Weights of a small GPT-style language model, trained from scratch on English Wikipedia.
Architecture: LayerNorm before each block, biases, ALiBi.
Each number is 128 + 24 x the weight over the matrix's rms, rounded and kept within 0 to 255. Layers, rows and columns count from 0.

# layer 4 MLP up, 512x128, rms 0.136, rows 491-503, columns 0-127
[[167 127 108 155 138 122 108 143 173  99 124 104 132 140 109 129 122 112 151 136  99 148 108  94 124 108  75 131 173 127 140 152 104  90 129 170 120 131 137 100 194 148 125  93 126 136 127 146 150 118 105 145 141 165 117 136 122 132  96  92 183 100 187 158 154 168 148 179 143 179 129 114 140 140 139 118  96 112 139  87 131  82 136 138 126  59 123 134 136 122 127 153  95 111 127 126 139 132  91  99 115 170 161 165 139 110 106 129 135 138 100 126 139 135 151 130 157 114  76 121 100 117 115 114 118  73  98 138]
 [111 113 132  88 162 148 162 123  95  94 133 129 137 165 130 109  97 109 129 120 140 139 150 149 112 121 120 148 117 120  91  96 130  62 115 118 107 110 131 183 137 160 148  94 185 118 138 112  98 130 133 143 109 104 137 153 103 176 149 178 133  85 126 146 121  92 144 103 152 145 112  84 108  96 146 115  87 102 151 126 216 152 138  87 203 102 147 107 136 134 113 127  93  72 115 132 136  98 153 117 121 174 146 151 131 108  74 108 125 155 154 134 134 150 186 107 116 162 132 134 107 106 141  92 111 142 118  88]
 [126 104 101 117 142 123 126 103  75 134 161 127 115 152 161 142 132 116 128 138 129 113 115 147 160 113 128 111 180 127 155 140 134  92 127  80 151 144 128 115 161 185 117  90 135 150 175 104 127 142 111 168 110 189 134 132  95 160 151 140 122 131 110  93 101 132 112 117 144 115 158 113 146 127 152 180 144 104 127 118 113 126 129 137  76 142 124 147 127 134 119  88 189 122 110  93 140 134 173  97 150 130  98 135  85 132 159  91 106 132  99 164 107 134 150 144 152 136  93 123 128 130 132 139 141 151 113 111]
 [149 155 102 106 129 122 138 123 153 118 122 124 157 128 133 135 127 147 120 125 130 136 143 109 139 116 128 114 129 108 105 133 139 132 110 130 136 126 144 161 109 138  92 106 132 128 102 102 106 155 149 100 149 112 110 128 150 138 125 123 150 137 175 164 123 141 185 110 129 142 116 107 152 119 156 127 130 130 116 140 144  98 163 142 103 131 150  98 122 112 147 152 131 130 119  97 126 161 103 163 130 155 109 136 117  84  99 122  77 115 116 147 108 136 167  99 104 129 130 114 112 147 140 147 123 113 118  89]
 [113 152 146 122  95 126 180 103 129 117 147 137 137 136 165 164 132 103 141  95 120 127 124 125 157 105  87 133 133 102 189 136 132 128 129 174 103 159 135 148 104 101 116 144 120 144 144  91 101 164 102 130 136 132 160 140 122 122 117 135 151 209 110 133  99 136 144 124 130 137 151 139 139 145 115 132 143 143 123 132 107 152 112 142  96 138 169  92 160 162  98 130 143  94 170 128 104 118 142  91 140 109 166 133 131  89 122 154 100 126 171  79 130 152 171 115 127 133 158  99 139 115 104 108 178 122 118 119]
 [146  92  94  74  99 130 108 134  93 149 119 137 143 139  83 109  77 117 112 116 141 129 134 169 141 123 100 156 177 161  70 118 123 136  95 169 106 106 159 138 121 121 137 135 161 116 132 108 116 125 175  96 139 129 140 118  99 112 129 187 126 139 100 124  76 110 147  88  99 154 167 137 106 146 131 161 118 116 166 188 135 126 130  91 136 113  95 135 118 168 145 169 124 133 119 158 146 106 139 146 125 145 108 171 138 126 118 145 150 105 122 116 138 134 115  79  93 114 153 105  97  81 148 131 135 116 126 129]
 [123 114 142 121 160 149 149 129 146 142 155 148 108 106 134 139 122 132 125 117 156 102 145 137 130 122  80 123 150  83 160 142 107  97 103 101 146 101 188 158 124  79 157 105 164 130 162 133 147 109 153 111 119  92  94 128 138 109 145 105 110 106 117 106 161 131 163 114 121 117 115 147 116 139 122 104 123 116  63 137  76 104 125 162 124  87 113 115 141 120 124 145 119 166 124 181 121  77 151 134 151 101 115 121 150 136 170 134 106 108 135 147 159 118 123  95 112 140 159  92 177 112 125 150 113 182 136 151]
 [104 138 157 188  97 202 170 145 144 145 139  75 120 115 159 122 121 109 126 113 157 111 133 169 162 115 102  84 153 128 150 111  97 133 139 154 171 138 173 135 126 136 179 149 151 150 100 124 132 101 138  69 141 126  89  98 102 136 144 171 150 106 113 118  86 126 217 159 135 133 131 188 115  94  98 116  83 119  97 145  92 146 126 127 131 130 163 134 115 101 152 138 115 133 133 215  49 123 107 118  84 144 139  96 141 152  97 156  56 120 139 166 130 160 137 103  84 133 160 112 131 117 135 123 123  90 108 101]
 [133 147 125  94 152 156 132 124 148 126 135 140 168 122 112 120 130 121 122 142 126 141 148 131 119 124 116 116 142 123  97 136 117 156 106  84 108 137 142 121 158 117 111 126  97 155  97  96 126 187 115  88  98 159 169 148 100  92 146 122 130 151 122 106 133 141 161 143 124  83 170 142 129 150 152 163 140 180  90 132 167 118 148 141 146 115 138  96  97 132 146 151 118 163 125  83 125 104  94 148 146 127 123 118 128 164 123 110  35 141 168  85 111 122 119 159 113  94 147 140 113 121 125 133 137 102 161 106]
 [127 139 144  67 118 158  84  91 134 140  61 159 110 143 145 122 156  92 159 108 121 109 150 104 133 149 131 148 147 151 151 127 141 116 142 135  96  88 157 124 133 103 149 179 104 138 108 130 141 122  88 109  94 153 141 152 129 145 131 158 169 153 113 139 107 139 141 108 102  90  97 153 176 153 152 103 118 152 104 162 110 142 141 106 137 106 123  91 116 102  98  66 119 143 159  95 110  96 112 135 138 147 163 108 150 146 133 133 140 147 146  91 147 100 146 129 139 120 126  93 171 145 121 145  95 140 147 149]
 [122 151 117  83 118 151 104 145 131  66 116 191 106 132 158 105 105 127 152  93 119  87 177 141 133 112 106 138 134 103  89 114 125 112 100 161 113 166 149 150 122 110 139  61  81 136 129 168  90  90 154 143  66 100  91  96 104 115 177 143 150 139 102 116 120 118 141 129 123 151 122 112 147 139 155 133 141 161 135 155 137 128 152 161 142 136 144 139 131 152 134 104 147 110  95  93 169 153 128 131 132 119 133  79 119 144 143 151 159 145 107 123 140 107 180 133 175 140 101 113 101 129 135 168 125 134 112  92]
 [144 101 136 148 139 141 131 139 106 145 152 141 157 137 121 139 137  66  69 130 134 114 125 142  74 105  93 104 128 107  80  94 167 102  97 101 139 126 152 156  95 134 102 158 142  98 155 158 136 126 122 121 134 139 143 147 106 160 105  95 167 151 153 136 167 148 180 131 143 117 108 134 134 149 181 146 156 126 145 120 130 134 150 130 146 105 132 131  87  95 104  97 123 107 128 114 136 119 141 115 128 133 117 120 145 143 135 103 150 117 121 117 114 122  96 142  78 138 111 118 146 170 156 162 117 122 136 103]
 [145 128 163 120 137 113 130 152 134 153 121  97 124 131 125 127 108 115 138 158 126 112 118 111 163  99 145 118 131 111 156 164 138 114  59 154 120  87 124  98 149 168 103 120  92 122 153 126  90 108 122 134 175 134 110 145 122  99 140 140 154  90 172 130 104 157 196 119 148  74  68 121 169 120 141 125 113 124 111 108 102 151  98 112 141 124 156 122 149 178  98  94 136 151 139 179  91 114  78  88 136 121 123 103 152 157 130 158 131 114 161 122 127 175 151  98 136 191 113 124 102  95 143 121 133 115 126 109]]
# layer 4 MLP down (transposed), 512x128, rms 0.116, rows 491-502, columns 0-127
[[153 171 127 132 113 104 151 118  91 142 139  99 141 124 129 100 163 127  92 117 146 121 123 138 115 128 110 141 127 127 127 142 135 127 134 121 106 116 115 135 124 134 131 130 136 100 168 131 133 147  70 119 133 151 127 116 127 134 119 137 148  95 122 129 159 110 110  96 176  85 111 134 100 136  98  86 131 121 118 135 172 134 132 111 108 124 107 156 114 157 120  97 134 100 104 105  90 108  98 110 132  77 155 144 150  97 188 127 127 108 120 139  77 150 147 124 154 101 118 136 123 127 144 125  89 111 113 133]
 [138 138  75 123 140 154 164 165 140 155  97 149 116  83 141  87 137 100 142 117  75 118 117 123 179 112 126 108 128 121  92 176 118 158 188 118 144 114 129 112 150 147 134 132 158  87 101 162 154 158 146  74 188 152 160 145 122 148  91 124 111  94 107 144 169 146 145 120 101 108 137 139 104 140 139  88 136 142 133 117 132 137 115 177 123 149  92 155 136 130 134 124 148 131 108 118 128 154 102 125 139 121 123  61 126  95 102  78 173 145  83 138  74 127 112 131 171 135 118  85 143  95 133 126 144 164 112 147]
 [166 188 165 129 144 145 137 175  94 124 158 141 121 143 116 120 104 152 136  84 131 150 153  95 113 142 155 123  97 159  96  95 125 155 144 118 137 119 117  52 132 136 164  85 110 123 108  92  67  88 153 135 123  97 127 120 174 110 120 122 119 141 110 121 101 114 136 150 107 139  87 133 180 150 135 112 116  79 120 108 160 134 127 133 132 116 142 136  99 123 122 118 140 132 128 115 147 122 139 117 105  93 136 163 119 129 158 155 150 103 159 120 120 114 116 110  93  83 123 132 136 107  83 124 127 120 120 159]
 [191 133 147 137 142 139 103 176  87 142 100 137 162 142 106 151 103  97 124 119 128 119 150 120 100 144 133 137 123 120 114 166 122 155 123  81 116 155 150 141 147  61 123 150 147 147 115 116 117 178 108 134 129  90  89  81 116 125 135 141 115  91 107 118 121 147 132  98 132 133 117 107 125 152 125 124 134 108 109 122 103 167 118 134 103 140 146 128 136 109 108 138 143 116 164 121 135 113 129 116 138 120 112 184 116 100 130 125 151 129 116 109 155 121 136 106 107 106 141 162 143 185 100 152 107 122 102 106]
 [178 146 138 127 160 117 111 132 139 131 103 153 147  97 135 134  91 129 148 103 137 118 142 127 121 157 118  77 108 125 147 118 144 114 146  80 157 109 150 156 139 110 156 117 125 133 121 121 144 120 133 148 137  84 111 128 147  86 108 151 111  98 107  91 134 129 118 132 149 127 103 134 127 127 103 128 140 133 125 150 152 139 142 107 111 160 106 127 158 120  85 157 132 112 150 129 172 117 161  77 106 154 154 168  96 127 159 129  40 151 130 183 132 104 143  86 152 166 153 150 125 135 127  95 122 123 132 118]
 [121 119 110 127 149 171  76 150 116 141 170 161 146 117 101 113 140 138 141 100 139 144 163 156  78  74 116  67 115 141 141 142 131 137  99 141 121 144 126  96 109 135  91 145 158  94 116 161 148 112 122 139 146 125 148 143 135 102 122 129 115 167 115 171 127 111 122 125 131 149 104 134 133  97 134 162 127 128 139 136 138 113 118  95 147  76  99  83 120  99 100 140 145 156 147 132 178 170 116 132 129 123 122 145 136 144 129 183 181 129  91 132 113 105  91  88 145 150 107 107 106 123 127 130 133  88 141 129]
 [133  92 107 128 135 121 119 128 116 144 116 121 110  87 146 144 117 102 145 103  91 122 141 145 103 155 102 127 124 153 119 159 109 132  89 120 137 119 118 130 144 137  75 113 144 112 125 138 113  97 138 122 151 194 105 123 106 172 140 105 118 102 135 141 106 125 167 122 141  98 157  56 163 129 129 149 127 170 119 120 119 140 118 117 135 133 138 110 117 120 107 107 136  90 139 120 139 179 138 162 115 142 144 134  75 134 120  75  72 119 137  78 132 129 146 127 127 165 104 116  87 169 111 164 119  86 132 138]
 [ 96 125 131 170 126 146 133 135  93 113 100 163 140  68 134 123 116 171 144 133  77 113 141 109 189 105  54 118 137 118 128 131 166 156 178 123 160 158 125 174 170 116  84 162  76  95 114 145 116 155 139 143 115 176 192 153 178 152 117 132 119 170 143 114 159 123  84 146 131 121 163 115 192 226 111 174  59  83 144  78 128 155 140  88 101 161 128 149 125  92 104 130 158 133  65 159 150 134 107  39 110 114 134 134 112 141  90 154   0 140 107 211 115 117 121 133 156 134 134 106 119 110 144 122 163 141 156 103]
 [172 154 128 154 155  96  96 124 125 155 158 114 109 133 151 122 114 160 139 140 117  90 143 173 125 152 135 192  86 103  74 119 143 119 129 128  97 147 112  73 122 131 140 133 104 132 123 126 140 131 124 129 156 152 144 133 171 140 107 115 124 153 177 122 155 151 125 108 181 134 120 133 128 108 109 115 142 135 167 115 144 111 129 146 152 204  91 130 155 177  51 118 126 131 143 121 156 110 128 149 127  94 131 117 140 111  94 111 120 126 139 151 117 116 124 129 140 124 168 161 125 139  59 108 132 144 157 124]
 [182  85 163 111 142 139 135 129 102  90 132  98 113 159 120 128 111 144 149 111  96 131 121  95 132 158 132 137 107 116  97 172 139 117 130 108 129 112 123 128 135 171 136 181  94  95 104 124 123 150 114 159 140 145 144 143 117  96 107 182 127 121 113 141 118 125 143 130 101 117 118 139 129 117 125 127  84  97 110 116 117 151 157 116 110 153 126 115 121 123 114 119 138 119 132  92 125 105 132 135  99  94 104 149  97 146 164 148 192 155 136 109 139 133 143 153 135 116 138 171 168 125 126 135 136  82 106 155]
 [131 121 128 126 192  93 161 136 162 134 140 140 137 103 138 105 125 131 131 131 110 130  94 136 130 122 164 125  95 118 117 126 116 127 137 109 126 159 125 127  95 114 115 184 109 117 152 133  64 149 118 109 128 148 114 100 127 161 157 128 147 122 161 116 103 117  94 124 101 119 124 169 130 123 105  81 130 119 153 144 151 139 129 114 102 160 205 112 140 151 122 115 167 130 120 148 114 106 123 120 113  83 149 126 142 118 130  97 129  97 111 150 149 139 123 124  83 144 152 109 118 168 112 110 132  92 124 167]
 [132 127 119 133 142 113 133  95 122  99  64 111 105 123 155 118 118 101 139 139 148 136 125 124  94 153 123 107 104 105 119 131 164 136 136 146 164  77 107 140  73 153 204 130 119 144 110 141 128 114 129  96 135 195 114  88 122 139 160 101 139  91 104 146 132 151 108 147 152 100  92 144 122  87 106 104 151 124 107 119 137 121 116 140 110 156 111 135 164 145 142 167 107 128 135 141 130 129  92  96 128 100 126 144  96 109  93 119 135 112 125 135 120  64 117 139 153 153 171 144 129 149 164 111  92 128 131 100]]